config.yaml
hidden_act: "squared_relu"
norm_eps: 1e-06
learning_rate: 0.00982
decay_fraction: 0.944
max_steps: 1905
dataset: "wikipedia_en"
Each number is 128 + 32 x the weight over its row's rms, rounded and kept within 0 to 255. Layers, rows and columns count from 0. Numbers have three digits each. The size before them is the row's rms in percent of the matrix's.

# layer 7 attention query, 128x128, rms 0.172, rows 120-127, columns 96-127
099:162145137149136139138125100176164075132093111151167141104073107182107122162129115151151097183107
089:089137152180176066114132110085133216131191082177134157128048149168113155119156130151188097135121
085:118105148082156134087214136109116127111142090157112111127072151108098194179128162150164110104117
093:082134147138119109143150161071122112129126137171144087104130089167166131136105157151119168150111
091:122125181100144094137128133105116150056107144151170150155085094156178150166116163167078175071135
087:114134128148129116133150120106123131149072080102113170149150124024099192147158109120128094142121
086:102130089129161154124182143096128178147144139174069144117160046081098118153121117113148150166126
088:141090109222163075085095097137102066146142142118117167157093137089129085156195119124154185113154
# layer 7 attention key, 128x128, rms 0.168, rows 120-127, columns 96-127
092:132141139109184086102122098118106139182150045124135161082166091108118175125105097149111109104096
104:080116142127139094147168167031108114105135110185148163163142161085134142115132137114119140130131
104:129176162142090112109136122145123146117152154114171141169157119101103091165099172127169152121111
096:086085133106088137086227075094125171132140135134135151113083175165119145130149162111140151103137
089:108103093089126096116100110129092151136117141090091131235100124105160117155103215130101143107146
095:130085136187170189104096068223174111138174093129149141161148135128114153119126116136118123107140
104:116097124153109157114136133103142161140115141182149199115120176104067133111127157167184099196153
094:120081100155132097188140175122077178055081128115146141071180145161131083126087069084142133177073
# layer 7 attention value, 128x128, rms 0.189, rows 64-127, columns 96-127
093:119064157139092161117103089132162155141124097081193102118138077126144086140137112139140128174092
103:142127099112123170137159098129124130101165094157153178135107135130166159049072202127133126094197
088:160201117070127087127126134119175122114155108207083097122154122133163097092095097058112103121128
097:170113099103097096145070103129032166125105147122152130177140120136142147122113089129176147147131
087:105195184124146103115142171153104160140155151112118110051172095130177136148119122096076084083169
097:104143083094089140131161153166093139079165056140112120116069123129140116170114153151114169154116
085:023135152096116119153126146124097163085088153093070104133197125140143139095085080144142085127082
084:134159154147190134141123165118104091143146124123139193131120128097140114150142115102207133152173
096:064118138145096102108146110093119176168055153110183126112143143104088159091165121116079121134107
090:155140101076215186163144141094204088126140084148141138169087104063165081136123128147086166139120
089:084079131164182143141162140148161156161112196078152144101186121146072123098127094129033087126096
094:122133141111147087107145108111094107092185152094141158040121133150129087101060097149093129054170
091:145154127129172154154147102112148121103126092137119131099076133126130104136105120117106124099144
094:158109181182146064165161061096093175134087201102146111138143159136143126112100129111095105099090
103:076113140089160125088159107114169080142113156108149097120158102097079130144116101128131085074176
089:165100086069157124179174124195103103149145098067110112129108163187068061120114110112150105123110
103:158108153140174112063155163124164109159070092109145108129166210115145119066165165126148131097157
083:149103122160118205132149077109159098108104138119218121115100099122123064143160151118127139124168
101:107139082129125201037113126040104134150112136084163151145180129149169095087194145130179118138143
087:110109154109100101119173177135131114134091150154144138115116138138112154147188110139132151117101
085:138162142129188111185135097169112126184129141134155133133121171172121099147070099097141115133166
094:095150119146165128105042130110103178116141131140200082139122170134167108134161127070117145155160
101:130118076121135171121132146095145138124075119131099152151144110097140158128122052113109204147139
089:106135110113094084090111128095097165173105109111140133099153126080096108136109148189102117124156
095:196076123124127123230217117074123101179086121164162108172097111138150160127135152133136127118102
088:144121152181119148190149209089171089147119130123094108166121236153144151129140113116086145137126
101:128109130087148143100108120136050178131113130096098181129151163095036231066086143181117093117136
098:147177119056132150164153176143154161068138068092186143071121114111122167054120098158148092105098
091:089144167159191155146164108097146149109166073197150102148142107197173138112124141126062122109155
096:115103151121157152136151142143114133192097152131169117121153108113145095131087112116164141150167
102:126074142100199139081191121186131109149180129161190181147151130098190150090132161107137125122136
093:114148089145101153140082075079134085139109111093169138118156074109098178128102130173161093156029
086:103104179138166166140164142049174146085113167082163093187129146131144192096120054143155121073147
090:132150085075133157123116179143165141124160124131141096157125161143100135105072128096087145088106
096:095128147144082115184105171152092117143145124107143116140143142123121090160108156112135136136100
098:107141133132185137113125151107130116140164129124094098138196191132087203169101076128133051142065
088:113064113112119092121142095124156181152054124127175106126160151138150162128160141078201087105161
090:113089128154153113100158104113136106179063130147142110118075116084099119124040190157120199155143
092:162120152154135078106084110100068141153145077173029109202159130123084188163152089144117117094091
088:148117126200131123143131178129119090157135155112127134160104151134149071162143153105139143057114
087:159152140126110130139148143205114183132155074146077095076057104120234131059151151127201096124126
087:099166110068125103181058131097109123098151118117148128099106064143169137096119104088130187119128
106:143133124081146121145121145094122147118065134128208152092143107142086119195125175140146107091112
085:149120095196086160124086146059087115149142114079113079116162096093119132086131100139116085079108
095:162106103124141104156074102127135166169114111129178181156137085146190125134169093118169099113233
095:141114139125105152042105116161144170185090079106116144125131166207164140074140097064128179138118
091:156123141074165187149108141070142134148135085124093093167161183115085077134234202087110168161088
097:178143133212166117131138121077103131196142162089090141107121141145119118119133134146120153125113
102:169161131208137147140100191137112153166139132071113156166121110117131155145208129149127120097140
101:125131144058176115157199143116119125113080137085109095083113158095137093063138119114192135139181
092:130149093148107130150034093106162123118154096090088136142138145116158074103121176137141128150173
083:089148129145148135115154119144099139104145118101148118161142121163058156091110152070155168069074
085:124097117092136168133144123101041134105075117149122127182094142102184166068177107171110168148144
090:181169115146132143151115120185145135131139143180051147132107110139116081104131209119120116149124
095:063083158039171123127128054138105128129143115150109115108124147131120137116125199166213155155102
095:152156123142112088043135115130112149128089108101100103197114131104125144129161066128128131159116
089:141151084143094159165081186151108145104158135214145106125109088108155129057095081136055141137099
100:140117118136100162121159165147139168134100112103180122147194151145081149171101108126074092111126
097:165157153180108126135128118147132077190133158111156152118083140163147139074153105076113145144165
101:136076121105121131140078102155071157117126113071144077177134151169127077090150079148111114128122
097:104122040124126141138123099133168157122053201121120156088145145153090145108104183146164193125159
087:125127131118155159164126172135166138187143139059152130145165169147041108121067132147061211137118
092:088151158147111096098188105097077153132125136141133088099200133047083098137098155120126147130074
094:137140084097159136088136099131151093113082090169183130078133125053165140129132143128214066143157
# layer 7 attention output (transposed), 128x128, rms 0.116, rows 64-127, columns 96-127
100:203126206118135123136141130118127139134147078165098116146127147124188115162150120127141145113134
102:185126114137059156161138138076155163095120069133086166148115183180086086143130065146106103152117
085:163114149146104133089130139165094079085180154137156094105128192102068147110177073090163082076147
095:090148136133130164119128106115155154152178087130166157105104109117194153160120163169135013089127
091:116104094093142063164066098110115154156156139145140126102091094138153130101130130162148192101173
095:123142120171135112099158136089120140143126145155082139125213127103136117156116140121126159162120
081:151107095116090141167121203206145117110106110098118123069105123062134140110194134171189169080139
082:100187100166144109101136093118129085133091123121145118084169111168207121074071112115114094171128
094:127123116119092115129095125087092156103119173136117131069168088197160151210173161119126141133075
092:176095151128122156095139157144104156046126154136136126141186168093097112095105156110129133146107
088:100098120121161173168140158113149119163107146103123103120030158151174099129145156177186168116137
091:136150157112131093145068072144184083103153114164151126098093115164179117123161142101131161134173
088:177114126106098124157080140143132163161124164124127067193095157150139106137132145094117145174140
094:102062080112138179137097125167115090137136087068130111078102153154123163119120089144167114156066
090:167128133153126139223082105129118106085083157140131162122111118118137083105210134124176135196058
087:122117182119132114153113159111175141127120137194141126095100128134147074147093152108090225102128
100:199138092176151110080098125120168135100169150199113123151120132147097095166121139105139154089139
083:115152112114116115101152127130183083060135122110099105165150118167149131068121135127123074119016
095:107156148082163142133148080113144118108160119150079158148146097126157111105139104134095140180113
088:148129159115130079132136127181139131132122106125169126201142159136204081113129131130159113118126
082:145093171086142138139141133131088182088193143127129132121093123197089113114079195124141099135094
095:109126134167139074121130106170152180127120151140076197174134129182166183078118162148182127162117
102:156165095158134106107170150105146132073124127143148085106143148132129151135108157143166074085165
085:129163111094133149136086147090125146119120180098118126116092080121118153143129153150092169124120
089:141091167148149169104175184083130099082096117158094089117154146111087094134104163093143161088084
084:144129109117151158126149179130135169066078097101133109072163099087108125062095147119174106070113
089:087112109143206130153181132084121097095071099145105169152074136075093155132145092189131085106149
094:097065151186127126114119179110140056053136098144113103198111107154196073159162131169115205126185
089:175061082113137188110085132132133180148092092168112049138086218139107104142077156092075132168099
096:146158161137159128104103127179125099126101115153153112092075119123068107116028105118075169105118
098:152143088112130171127127114062113102103134169219120138147153085158102123131160146164101121071166
090:135157133123144080117188174093146110192125141105124122056126119058119147171189087160105182143182
090:151101105181122100152127186145211123084103108179119087092084136139109149127106125112125096116073
087:121092134139111047082161126145182113110132127225163158149172112069098134113139118100166125142156
087:088170145132136174149121087129115118071104089114127085159119075172062123154121118145095108123128
103:168136101113132170151161063134151134101107166114123133146115127131098133136141158116143152140160
085:139176132128096064160158151065165134162156139104165127123125119176110122137174094164133070127100
095:098095065146123117110144116116102118105119152142123177121142096091054157155139122098109124104121
088:140117117070213083157110120164132069192095104081165127030145099110114142119131114092120093085201
088:035092122102139143073134080146121166134131154089117063127157112101128056102131157115096123143096
093:144138191160089134082185125114103124130150121154093158064167194106111181176083102148102145139121
083:086119119117064101133155122161136148154062152101204107162171117117159143197125134068112139158100
090:119124122101083089137101092138119145168093137111192113168153161125157197120082118087099147110099
077:173114200129181108132154069127143137105114129116148159120156133127141120144116176136123178129081
092:146168125124095119213094152150115210182114162139151137161115115124155102130107164119137140131085
096:090153086142168077129157121085205151145212141195190116081163087078101181177098083124114148123152
097:146102180091116124196136153096135125173145136172116105064118144152146108113148216138134145101138
100:113101135075135153140135104138072116123135097066120112091130178177119127099100100160147116176151
100:078125146142197111097109075158173097122142166148096132090149086083137133145094067144104134144093
102:170151124161122082156067096151136105089150181192166133158138127106127072130084133116143195077145
097:220133138154166123118120088126141112154152076151121121120084125117125093166150100166128180157144
088:073097104107130179152162110163105107076115128138141135139133099128090121117151178189112129221122
083:194132111210169123144131146108106151111086099100107151147096125111103146136076142154125090136084
093:097160120165154175204139127160122097131091184136097089076106099094130175127154096146074140183121
097:144161179115095135151137147152110130180135140173191134169139090072145137118143136180127144077133
099:144151121120131088061040140138136069181208132140130131131136135143217147155146187135127122068219
081:130109203150156111064107104123152172117103138129100102151165115125124138118123117054108096130105
092:084148154187153135104156118099205117180080168168164096153044134140159129189127176110129184130174
092:071152138129133120109083077120100119110128128148158162179154155219160069075101170096105197126114
099:135088162108146123217144118122124103213063074113119143114144180146142175116099168132129152119181
090:112114135134032141132142130146166143174098102069148142097138136093137131088140049113131127131076
093:099085117120101133154149120156149139098115115117089122060113093111075103124072180112134158128108
090:155155092049112084150090156121114151088142141143110073107100126099153185136116107086151088103164
092:155150127197130126067110068104108116130146160094143088186092126104162134158124139171088143117160
# layer 7 MLP up, 512x128, rms 0.174, rows 0-133, columns 96-127
105:116142099122088146110101134134150131177145105105057138126092134130107154101137112118138169106085
098:108105128151103083087118077058190124199154155086128145159109123146143096127121083111131163177106
109:127144097114144109167127157116113159162118112089172135085100170063026103144143124134197114098135
093:115123134107146115105139136143112132079109098157153076122118105090130136108132167117140063056150
097:128112116120151101146184169056083131141130192113081125169150108132105135060154129191135107044079
101:161153129135101087108059163124194228148139125147092110132137185115138127160104128141183118100214
109:126128131126109122126137134096092156127131096096113083114105074118110100114148130118161146113129
096:137165114153137091126082172165154153078133093122076159109121131126100174103149109138120126082104
096:034144117126159137120180116101115142121112130114091096155041158058103182137103092124099131133136
092:084142128168087143141143094153116151134177102140093147143109141135175013130170183142122139144157
102:073083107148129127083172084132085157137130085104101151053117163140169104112129068084147156191140
106:122138165117116131104093061101170093185087150154128151095154179119149122117134102095100141196146
088:177086110157106139159060110070092138128126106122129158116154143155151181156131155170143201149144
096:128093142122124112066122182075117151115189117142119114124143116117127143138104112102185165175154
113:130030158142167165085131072095101112140139135133104069126172119073158142086108101122121105121097
091:145138141103147160119094114160151110093072055118131095104132102141185108126141106183076174165064
087:157089142066134179105137122165127113125070077109136084134102057119152087121137113177144160099133
108:063058066189109156144091130042163137102099116132138137082118096080139111149164120153112132071120
102:107137149180132131064103124092117166090139150135161135140120161094105104137152098173111157139100
098:168164131148156139119129079110145108162115073153146160083206068146151173132128099124083124145134
108:084163127136084138145140042146057116157161151123138105093129118075121097143149161181159137128086
100:111117114155134107089142168093183108125150112122144153115125064166156157123142100134117110122121
112:105095079171105116147141185089122119154125105175125151102093121122130140196131079106133108114097
095:180143129131152151089117142125152079052137078084082107120099119094151166107131112137089099091150
094:162106116194136140115170099107153101141112084061138134087213131142124074121125100115109091136157
092:143146177175106099153070105169146174174127118154107140069129131120083125121093121108052143160162
102:127108118070167098129136134114111103156093156132154109118108077097209118182125157118114147111130
092:104116129112146100138127169150140183122079154123219073154166122106151085118169114107171078071190
109:163097134118121187125144103141175089127151074076123124158160120115124128139074158144138101169090
099:079123072155125107127166084134063143139132051079170124140127094155121128173149167145169082143165
097:147130166108165101127137181121141030107090118117133094122156086094114118136128165139143175077140
081:109132080144092140171119093158144109115140118082184113102132107104145220136129089116134141148164
097:142149123078105185110171081127166151117107107130145096138120131070074109129113130114103063085151
109:132094130088178157058133122145124101046144109096120139086186139106040155124084100121092154107115
106:097128100140149083112152130100079115100114089179113101149156141090149128145136113163113144166115
114:114160154128156145109193106063136172176080111131128075101137082161129170097167102155132112130126
103:150106137045159113150137133113113116177137075145100134117126081177160075116151128048131197074118
101:131167133121120140115142098121126128052177092125140114131133119113088125176161157144073093204113
091:108166146148126099105132070120064106141164134182150113103079140059089109149149097147073086140187
103:067134165166111162112196179099128152105051076137056125075089097131125157176121102177118116164119
103:159061143166158124135152073117111074150121093116135103150155205064059064087157099134012154134127
102:119128149124123109165175144155070162064124126108087146073191133109176104098154115132101131135163
086:136125121108095114148126121206167168114137091127154135120120101070136100125117148158158112114131
110:089107087139099111125118124102083149150099139156119117081134108156157115096170114119203105173137
099:078149118148139147065154128125080112149130154153096092127066147144139139108138113153160101129168
110:053112175139099145074109154107131204137114062152155130073149053186190111105074104152092121132079
090:105095087108087165103156122137185077105031128084136128123103100084125172175091127088111121171125
115:145170148117086160122113119201065118120099115123170114120155098066135168115125087143127092189128
101:114130075160117090162167130118110068112109123163152114107164149105136113105161063102058088150078
088:135113154120116122167105122112187148107087141150118090102115179122111122081131091163153176136093
103:146149223127111098145140152118110166115159066176131125186111145062187093120124072171165155123141
106:183155132216099143114102128174149134085166122116103068175137095085157115117117072065163105150103
088:098083121129138074133143100073174164162112162136126056087095103111121136103140143145116109153107
099:109177116087168183123164156114147148155101117157140170089116099199169089068149137101121128098148
091:116104133132147111127104162092155125092113077135137108117127152151071110118138108133172138135073
090:182103116142122113088103122137114135170114131155108137133113097147103069137096143107151057111137
112:150136136159196151151136201050189167113129091159099165140120104111089097048122072137103117139118
104:114107041155149100129132041150137166140134070117157094082118096136085208177144174151146148135125
096:085144190160187164135115123121119180127132104193165138108157103083061133089113135162118102125096
096:120155080166110142069072152140170132123070115156162117102142083135099134077109124169145137147132
098:112172088116104122193115136127131152109136126107131057134096114090059151105085120101130128102184
101:098115047137095142126139134165068183108129118090107185079176139178119140096198126047040089122144
102:101147116206159153149076168149140133114151129120126145128110124089092143148081127106109101119113
103:177139080102178173102124114119155173145136147131118115149149129073155101088090117059119076200084
097:150125169141145152111177171107167167079190036085134071128108147130145160107204067081153116129149
099:073181103172122128115100159162122094100096082145155187180136177131107137107132129157098133124164
105:123151198090147090103165106133157140071157131166123119137105100117159178150171162177089119178115
104:114092188135155110094114129072049058145159088136097136128122153087173115119150101110103123169114
097:164107097129108136114139123085132094052134059163136117124109085113118123110104133144051142184067
095:191158146154125095159084126120118148048136107117108068076136100109126177118113143128212146074106
111:106151155212088185159104099137071170132144096108097105136130087142142171121135120077100133090171
103:091139112088107116087062128125127140182141125073115124143161130122108045128161130148149160100142
104:094155145184121137136138100138144177129084056169151170131124123152086105113134122136110174128133
098:115070136166134186077126165154124110129165093108118063206154121157153134158119128135165154107156
109:123189204159120150118090115184115151109137137121139117135065138129078095100131050129088104135100
094:155097149132118157141139137109147132144162112110092117150172126160168093153138090123108182100112
092:147184137139166117113109157179082085106116165132095064186101104135116109084131090104137102137122
120:111089038137069137066116113157079146130124160176149112129112070121162170174126097134116122097203
098:024170073130094109126138110125158151127121120121117144111121099140142163135100174162103158136161
099:104101112109186111051087176106144117077117139081166111117148078153102132152061127118115107124123
095:179127167138097137111217072120117160091095104182153133129141168090122165151045166162104096150155
088:173107079184079154121103097192135164125152148094100113136163160155102146173095110113124106132162
092:101198157158136110098113136110116127171148151115162129101117074105156149096119136193163072125113
083:155171127094129115132132121032165154103133171130131080115163152112110091177137078174095144140146
084:084069144108071215124121131143110095126140135100118108126149129185184080110133123102107148068143
091:193135127099116154118102176089164141127138071099130072144063134131075091140199079088133150110146
095:076109151080086065128073130071132149159090096159138081114130120138098131118103065125084111137147
089:135141182163119128138051146118134141107140133079209147144088131110122129212151114120178154141090
090:068172173103135108172127152128176153088138145120106072147139121041162070151134112136168179146119
114:057104162119073132128129099110092124156123146113076120121178157114126142135187104153107109128162
102:132090126143115108138146116106111130117153130148147154095165080149114171052117102151162161158144
091:193139166216099144079077166147148097175142131076139154112128134119155081163169117121089122115142
094:151106122184140126169120095119139135099199167094115123086108137164184170141168153106162200089157
087:147102148091148098180145073057141098125128087190111159149132166096108146139137104076139175133070
094:082040141107144164111130156155136101118136073111151127156116123169086139099136114191155126132079
106:076056110139159178089161137113126091131174099090135111159172178122142100127150106203100085096122
114:109094113130186136107103086155066117064095139176081140138200151086066117095137138147008084199140
104:147181121119126133112091123106044176091133197116134042110105127121035108117126098092080136138158
102:100127130103073167096113096162126161187149137168177134146162152113099177118163177131178097147126
115:126130170141193107141184149169166155093125124104146143105156066120108133155107107114147174142135
098:094152104123182091110106067129183165121087149150143161104089085124140090145099090130082146113117
103:066093151130081121122142132140079165084160105146228140107094095119204143119120109123119134089178
094:115143136101103150147133104089106135153088099182135112053125103148205144100132112115144121160133
107:162141109139064155195135138156116098135113122092105180112093106104090116144157146167094105162122
089:157107143107181099129060091149099121126081127129157124023146151109147088177135079149131133102145
109:148085109104123164115177186154157098113114130105174125162140075142213139110101076133097205138146
102:113184183113129141112161073120173116156098138086130145150117087137161144123126098124099144079158
090:111134129129118158158164152204104188153085154117077162143091102096096137161122095170079159129200
099:128122121122158169083086099089102138156132107124093160048162144136107115086052112070151134131182
106:101135150133086159210150139126112144112118122154163131087067072138131179166099113122117105122188
091:216044083132113181132114141134117153126146136080085084134210084094152128125147172106149104067062
098:077165175158135108104143068057100143113212079145156191121123120076127133168199181101120136125126
100:160158106115094099098122142181119112093102136081089087125175111123122119112172155134104197171146
092:121043108133140127077102108059123150110161108184115110084102077126128083130137138126127183148135
102:093126074179190159112120211091117129138081113150181100091057123095127139148136151134080143149138
106:138105089161112122112175038190091197138118170148117136132141133103162183118150161130092139092121
107:130086131094132182169192179128171098138193091104168110151117089094105089155143075123130102142145
097:113146096177149125154170092047166154133089149103056118135061102105096150134096087175132113111085
124:078153126207170169114159074112174096124076127123097148095066128051180126133115182137080149125114
115:148105111101133099088181127103105178132163160168170191091199105077046132157175115166095078160150
096:144135078144063102106145084172155173106124149156111141141168146067153096065108128114152152114128
097:128116201068089147108123112052075139179138110109106070118211128135178169144077141144070133108157
094:112139111102104134182133113119094086080126114143113152126150152181145162151146099207120107137181
094:108131141177104104066134074118185145166176156121097142081203089107103159159177114183133121160129
108:101143101134139132109067172098140133077148122130121084114143101111087176123157150145156108106110
094:118105151191094043165167113198134141111112177089116121083126124142153164149136107182086146135140
102:119136135086103150145148140140132203145171068125168123151139123134126113114145089184079156168089
099:045147105145162116064092090152132188135103124089175132154115105097150088161098153094145144132131
095:132130104185097165073150135116150120121115088134156123134104121161197074165116179141147142131151
096:107141141134101197064166092145031170135129130119114153085098116125123129118199127089110121172171
099:109149144132141166124096162112120108130101088154117108075144137186113116074173073126165135228153
100:072104115143134118130148069052170108151127128167141138103115063121150164150083170093080170209142
094:135171115109083117159160148144113120128092118092145128102181111138118153121151115086092185144149
093:135089136076111168158137137109159133164190169129088163085079125096111136109106153103061163118155
# layer 7 MLP down (transposed), 512x128, rms 0.117, rows 0-132, columns 96-127
104:094126141089134150079094150113096205161114148180133153164115106114162106202132115123209186169138
104:084099134093150081088147064093208100092169094116159145107103126102122134114097101135131113152139
104:142147133104110147115161150137110103160167154099127107174114106103127123125067220150117130157074
090:092100087173141096123166186147193110116159122147169147149152130126082126131181069123143150097124
101:143138164128147120193119060155132166181043115076107107178132105174186136174057117171104110102082
105:088122181133136145138094149156112141117140066175101150131096146135172095145158141105075064156173
098:119072100104096140121167171117128114124118149141137156149170144114168114099174096093120154130077
099:092068133151071125136112089128139101135109120133165109076136172102102129154131122097141165105147
088:165141170193083165130125160125124168186175118112185122141167161120111149122173160118151123162108
097:151158127093135171125109140143183116073118148141105158069083108152114120123156080114122190098122
106:134112160124149124153111141197119115171078160084138168173117152117067174129087105188135142112130
104:154164139116080159109142177125142087139145119169174131131133103121071151154137133123104114113134
091:175144134140133124096123140107066137083153120119083160183139145119085159093065095147089122091133
095:126107152083142081148152128107162089140062110109105154165157085172143087123105162144162100163121
108:162127142157116108156133110197190115179133099123119131106148114097172119095117060114139119077039
093:094166127145042161091119108134112158105092134108143112107142148157133153077088126096109122097137
089:124173184172164111129104124142148090154189072137176121171160106114122158156123060089126147118094
112:097145137116081110133113100172110125157139100083124099127045114179104143151149200168140077163113
093:122119176119156116138101138188129109184091156078116150064099047123126140094171097146133123171133
092:125122171194083135137156113123142044189172147213125144124170154142172127079090157107129157106063
114:141121130102114119056097180118141150197101119100154155078151138133125092142143089071175113129112
090:159144126122147143159131092123144126156125146135139084114168111098071086175097106122107107135141
106:145137113134221118121152125147177186132122136154166174090152162101129115129059149141179132193082
097:149119105060163145107172100140120145166116138178165126163073040141100103131125049163158114149214
114:123144148129098114132151110091143133128113128065156177101146142080165133157127163149132095198044
105:122148092117073065155169113128138125097121123100104162151128114130168231119087118165108124153113
102:084191142100116150121088122168190095099133111121120097117190212066094110069108148098121129127123
098:115104199140157092134134143106127121083162151147119103093122182105132119159143101203098118164119
097:089143107120111136108161128145158087099146210112150172143095158087113122093187130149168117104107
103:165103122163147124133162115188152124124075187109130162178159179117128152154124214172091136127141
117:150107155115157172136126084157123158166094136183092100096075116183118074136194191129129081120090
087:140085109163093102093166137140176108171196193128129148153138138133098099142121174116095107132118
098:121146130147121127127123163103177152096180139108107154136139155155128106119145080110092069202155
103:111133116083157101110181139139142146097084148120082200089154150116144076104143097117104144104075
100:215148153119117122133117071189143107165126092110164142125101081115159070170116129099114106168121
101:151113145070094152151122145044133154122132169180121120140145098169129098149109119191117051111128
090:110084151143132128133103199151119149096151109096179115150176069151135103093098074149078127117150
105:140091132122107140190145127085106120144151216106118143062060072089136122130130105095150116067118
094:134149141133065105116181170127176155112150227140129133076151156147146127127117146137111151152077
103:184087177151072063171155088131109149091162140161186128154145090154098094099145121079112146181173
107:153112111144089099174128091092093171103099113070105121191189117090167102072200154098125155149109
103:087115142151166143118140161182136176158183144104163102168100104175151183196127058092135059125100
081:114112076128097094145115099144132153227106100124128059103105159178162093218101177107145134177102
109:164171091096109136118131173132130143136121119141135120150106103103101131131112100106103115149104
094:106152165165099177112111080086150066062127017136100186127104108100153169141110116128124151150185
117:146086125091135110150082075143113136144126130103106161168115126178114177175128125132101148158101
086:156170185094140085204105161079081122083130151186099139145166179147119120156111111104125114038169
108:100135121122119162106100100079095111121148124091024135132121110131090120170164187117100068112123
095:113137186124140083156141072152160116129130155141143099139118103147156050104159153141095131055146
086:105105146099155128103103163156162133181134145177134112195154130151143199176182127109104161152154
101:180140123075138154103151155093133144174126155152079119121156108134193085120123138102165129148142
097:084151092108106085147119144164134098197168157104089110136151139145110176135131182164079067174115
100:124158102116123144089207115182149068164089138126131076046115152107157171139139120108136118081181
095:160147162171067122137053221176132210146167102096134144148114146127125167138099100113136134213120
097:108099112088129103060115084064167063142119150108167160111130102118078114116195186124083077137133
092:098161137177155071122076158143154112110137133158104097088084150084130155128118190119120090133122
112:105098143103129127116147108098132104138085130122102147116126196125137145144093189101140118096069
104:095136183090101171104053166126143137118136185118085080130085156160181107149138139101162152137141
100:117089124079122162124134166104189095120113132172103150138070164139137141093140082160119109071124
103:192154097124057119174133120137149170149146168124085108147127181135220135161115134158113170143114
116:141069161107093167106147159153097104093131200106119121139119161134118078113137128116174186093160
095:131130207109162097094106145132159115157146166128123121145110150140138144123069119185167106145111
102:108074122101129083119076085160131134170151101113150146149142038156199110091123146133112119125148
106:151122096139172101083147169123141066096145099163059104125138118089131078109120108112118115092111
097:159119132136118076081124061093118096053126195155121096163143099140122098137104079133148179089174
096:064104089168089164130120147090114121121140173168103126123159066129136108185112165145137056082136
098:156080112151100128134099196125134119121190092106125125126168186096148135144120154140107113142157
102:138129096094192093139208152112136102126110146134160138107120130126137172167122078119131105102172
094:125123135091119116141135124138083160114055170096128176171112133120113099093090199096122088091198
095:087089177126122174139088163120140059151157065152135106109107099139140079126175088151084157110175
107:050086117084116078119124172131089193115151104166168085082162092142120114073127114180140115106158
098:122123105112113174132149156137167098112123114130137149123123137125108136093099152180114160202171
100:190136111098162175141103109151131098165199125094134139074175095074126113123097073172172209138119
094:140094124077140100125155123141146097112165143104096190144106080101106104086112154069142132127112
099:111096101090141108089155137181073149154155109074075121189188187091155129177131147098142093135063
094:132145092098088171083086130099156139210116091125158090154101133102112084100129125061116149088129
102:144140092156077098108118115213156139131126103185125115119124161145083132176139114142125194153139
100:164146081114111127139060086155119133131100170079124097099151157103142126100124151122131131109158
099:178106175131082189156129118153159141135130111146113186108110106072139160136117101112172137103086
101:154134157098133074164115096184135140139099110088139182166078089126127149116168140172177113077181
101:167155184136177173111132170057076136080162141113151138135089168134109122135065112126173179121125
090:156147171087108118103133141091079099139092111165117102114089107170115062053107129115188152183125
097:149153111105130097120113108149110170116161140162110057090176116177153165140126112064141131058124
075:083143108170086116104154144102186108089146150104151148136164129200117112063150135192140056099118
083:156112151086147099118112146071103134170061131156168113093094118099115128184161120168133101133133
093:193135173149222159164156144068102037150122175122142169091121133108116118130077091185122117137114
099:109129096147109135158160192126117078136136122108097064150117132193137105114102185099135145124189
091:117149090173120157087119125162190107120165120197090080094133144156156132144132153088129101143118
093:165123089141115120108169080102101167109072123214125142100111093130203129143184133168190137123186
103:142104131188120107127085108129150122092157128097077109124159166167131138137125092078118117093095
098:153146137103121157120102188101166134147144193141120156155152154119120174097154142116152129166150
098:148151112111117103161175129142124122139095091108216140137171098172106105143147141127105116125195
093:105116150163102137142097114133136113096074132149163157139137180148151147119097075137145143145112
086:148112106128160189122107162110128132151160179120128124110140130117152130160145173120081121163112
098:088140129089119150156170109052143131105114123164158103105162177157097142156166171154088017142154
112:140133090135216116143125160145095080130135138163202141145109136154149108129133116108103093144177
105:100137097129099079151134119127109095128083178140161153129147113155110106121095162085119101087137
103:079143164163103100145131113155138123127178077141117098131111095057130095157090081110131117053167
099:128110157102106121118077177142132108158153200147130112108163151119155162179188090088093101086064
102:144132117131139160095089136142070090135141081124167132138109085154120141121151088085109083156103
102:095137108092174160140106139133084093150165147129161105180152079118109106097152137151170119115117
105:161114170133174171178116121135131108107172133117080153179050138166180104108127104150079088124170
089:107114158143172131169117099118151125160095116101099129163114138124119137138088186116100162126118
102:141093083146102128117160120187130092142136095104112134191159117134127196099133121082169128131129
091:130152139084156177168183119153069092177129173168155129139089113172070126105147161125170147115120
142:122105099101138120102141094085180104112151144206137154147124095126091171119096108166139105058154
107:161110136094177157184154200118095131059073092177160128075076146184101114158141186134106110178090
096:109116153053163108136118092105172121115131074123143109120120121139098091114146086130109096123108
099:159117083123135091140115133106122138091116128132169142111103077151102125158178160217154151149101
101:126094125141135138146174109162149143107153146144137140135135130124106106112102166137142164138108
087:156127076145143120118151108117109144120156120138187164127134134153164079158165135092152063110134
096:088118094118117146116100163146111082137130106125106172147132115121038189127122136111109161121141
105:123127103153119159097181092120144119155094179160124069128102129121084146107093120134141095228132
085:141181137118162152115183085058125144137108182159124097145176156107128144096129189115148108136145
106:183090104080086187136145114153112125106117135137100177181082103143161131160072068156209115109071
101:183125125085166122115119167091130127142169114149138207121122133076148116126132069150141139143162
104:157138111085114142108149136132094131151124139160097164194097127123164149170122097084100126123095
101:089146123126097102082108093116141163145143139096125154159144175154115178153119067064102139130115
108:116140166151122096118164154111104093110142131097135155124129105132114104135104125183085155083164
104:082144128126143154089133133131172184167108079128133113133131153138159162086189134162158130164091
100:145138134082079143142104100104124113138161163112057161172097135137122126124147162183164096149070
101:165114087117139100127075121176149129139120175160092176133049168101104126175160158109104120149074
102:118133071143158127139099152168136087123146111112141125111137108113139173170081134102060134101071
102:151178188154146087103100125140155117100149197121139160130180104170142119125113114187159084200130
101:129108112089082129089104169150152071089148134125086118121164136145115197159085182084125154209115
091:167122072138135137056145099114128136156134135137119130134111127171155044120131110135158083126138
106:094177095166159076089112068083123107080099097134158109135129129125152129103179108125141111138148
090:134129169080050104148093165104091162140182195099169165170101111178067156089153106142073082168052
095:130089175182152139155116139124161092194120144113117108137081150165108139122110084108084075147231
101:125115159115158153210150117158135107126069151148120172130116154134124125072142147133110145150081
101:145132131079151087131110119140120168053071137080124115120109161124132127111095149159022137111139
088:114126122145132112140142119083094130121102088153170207151126114179077118176148133155166153071139
099:159126133133187139148138173146138144171081166117152171139102086127154148151139153120148152148102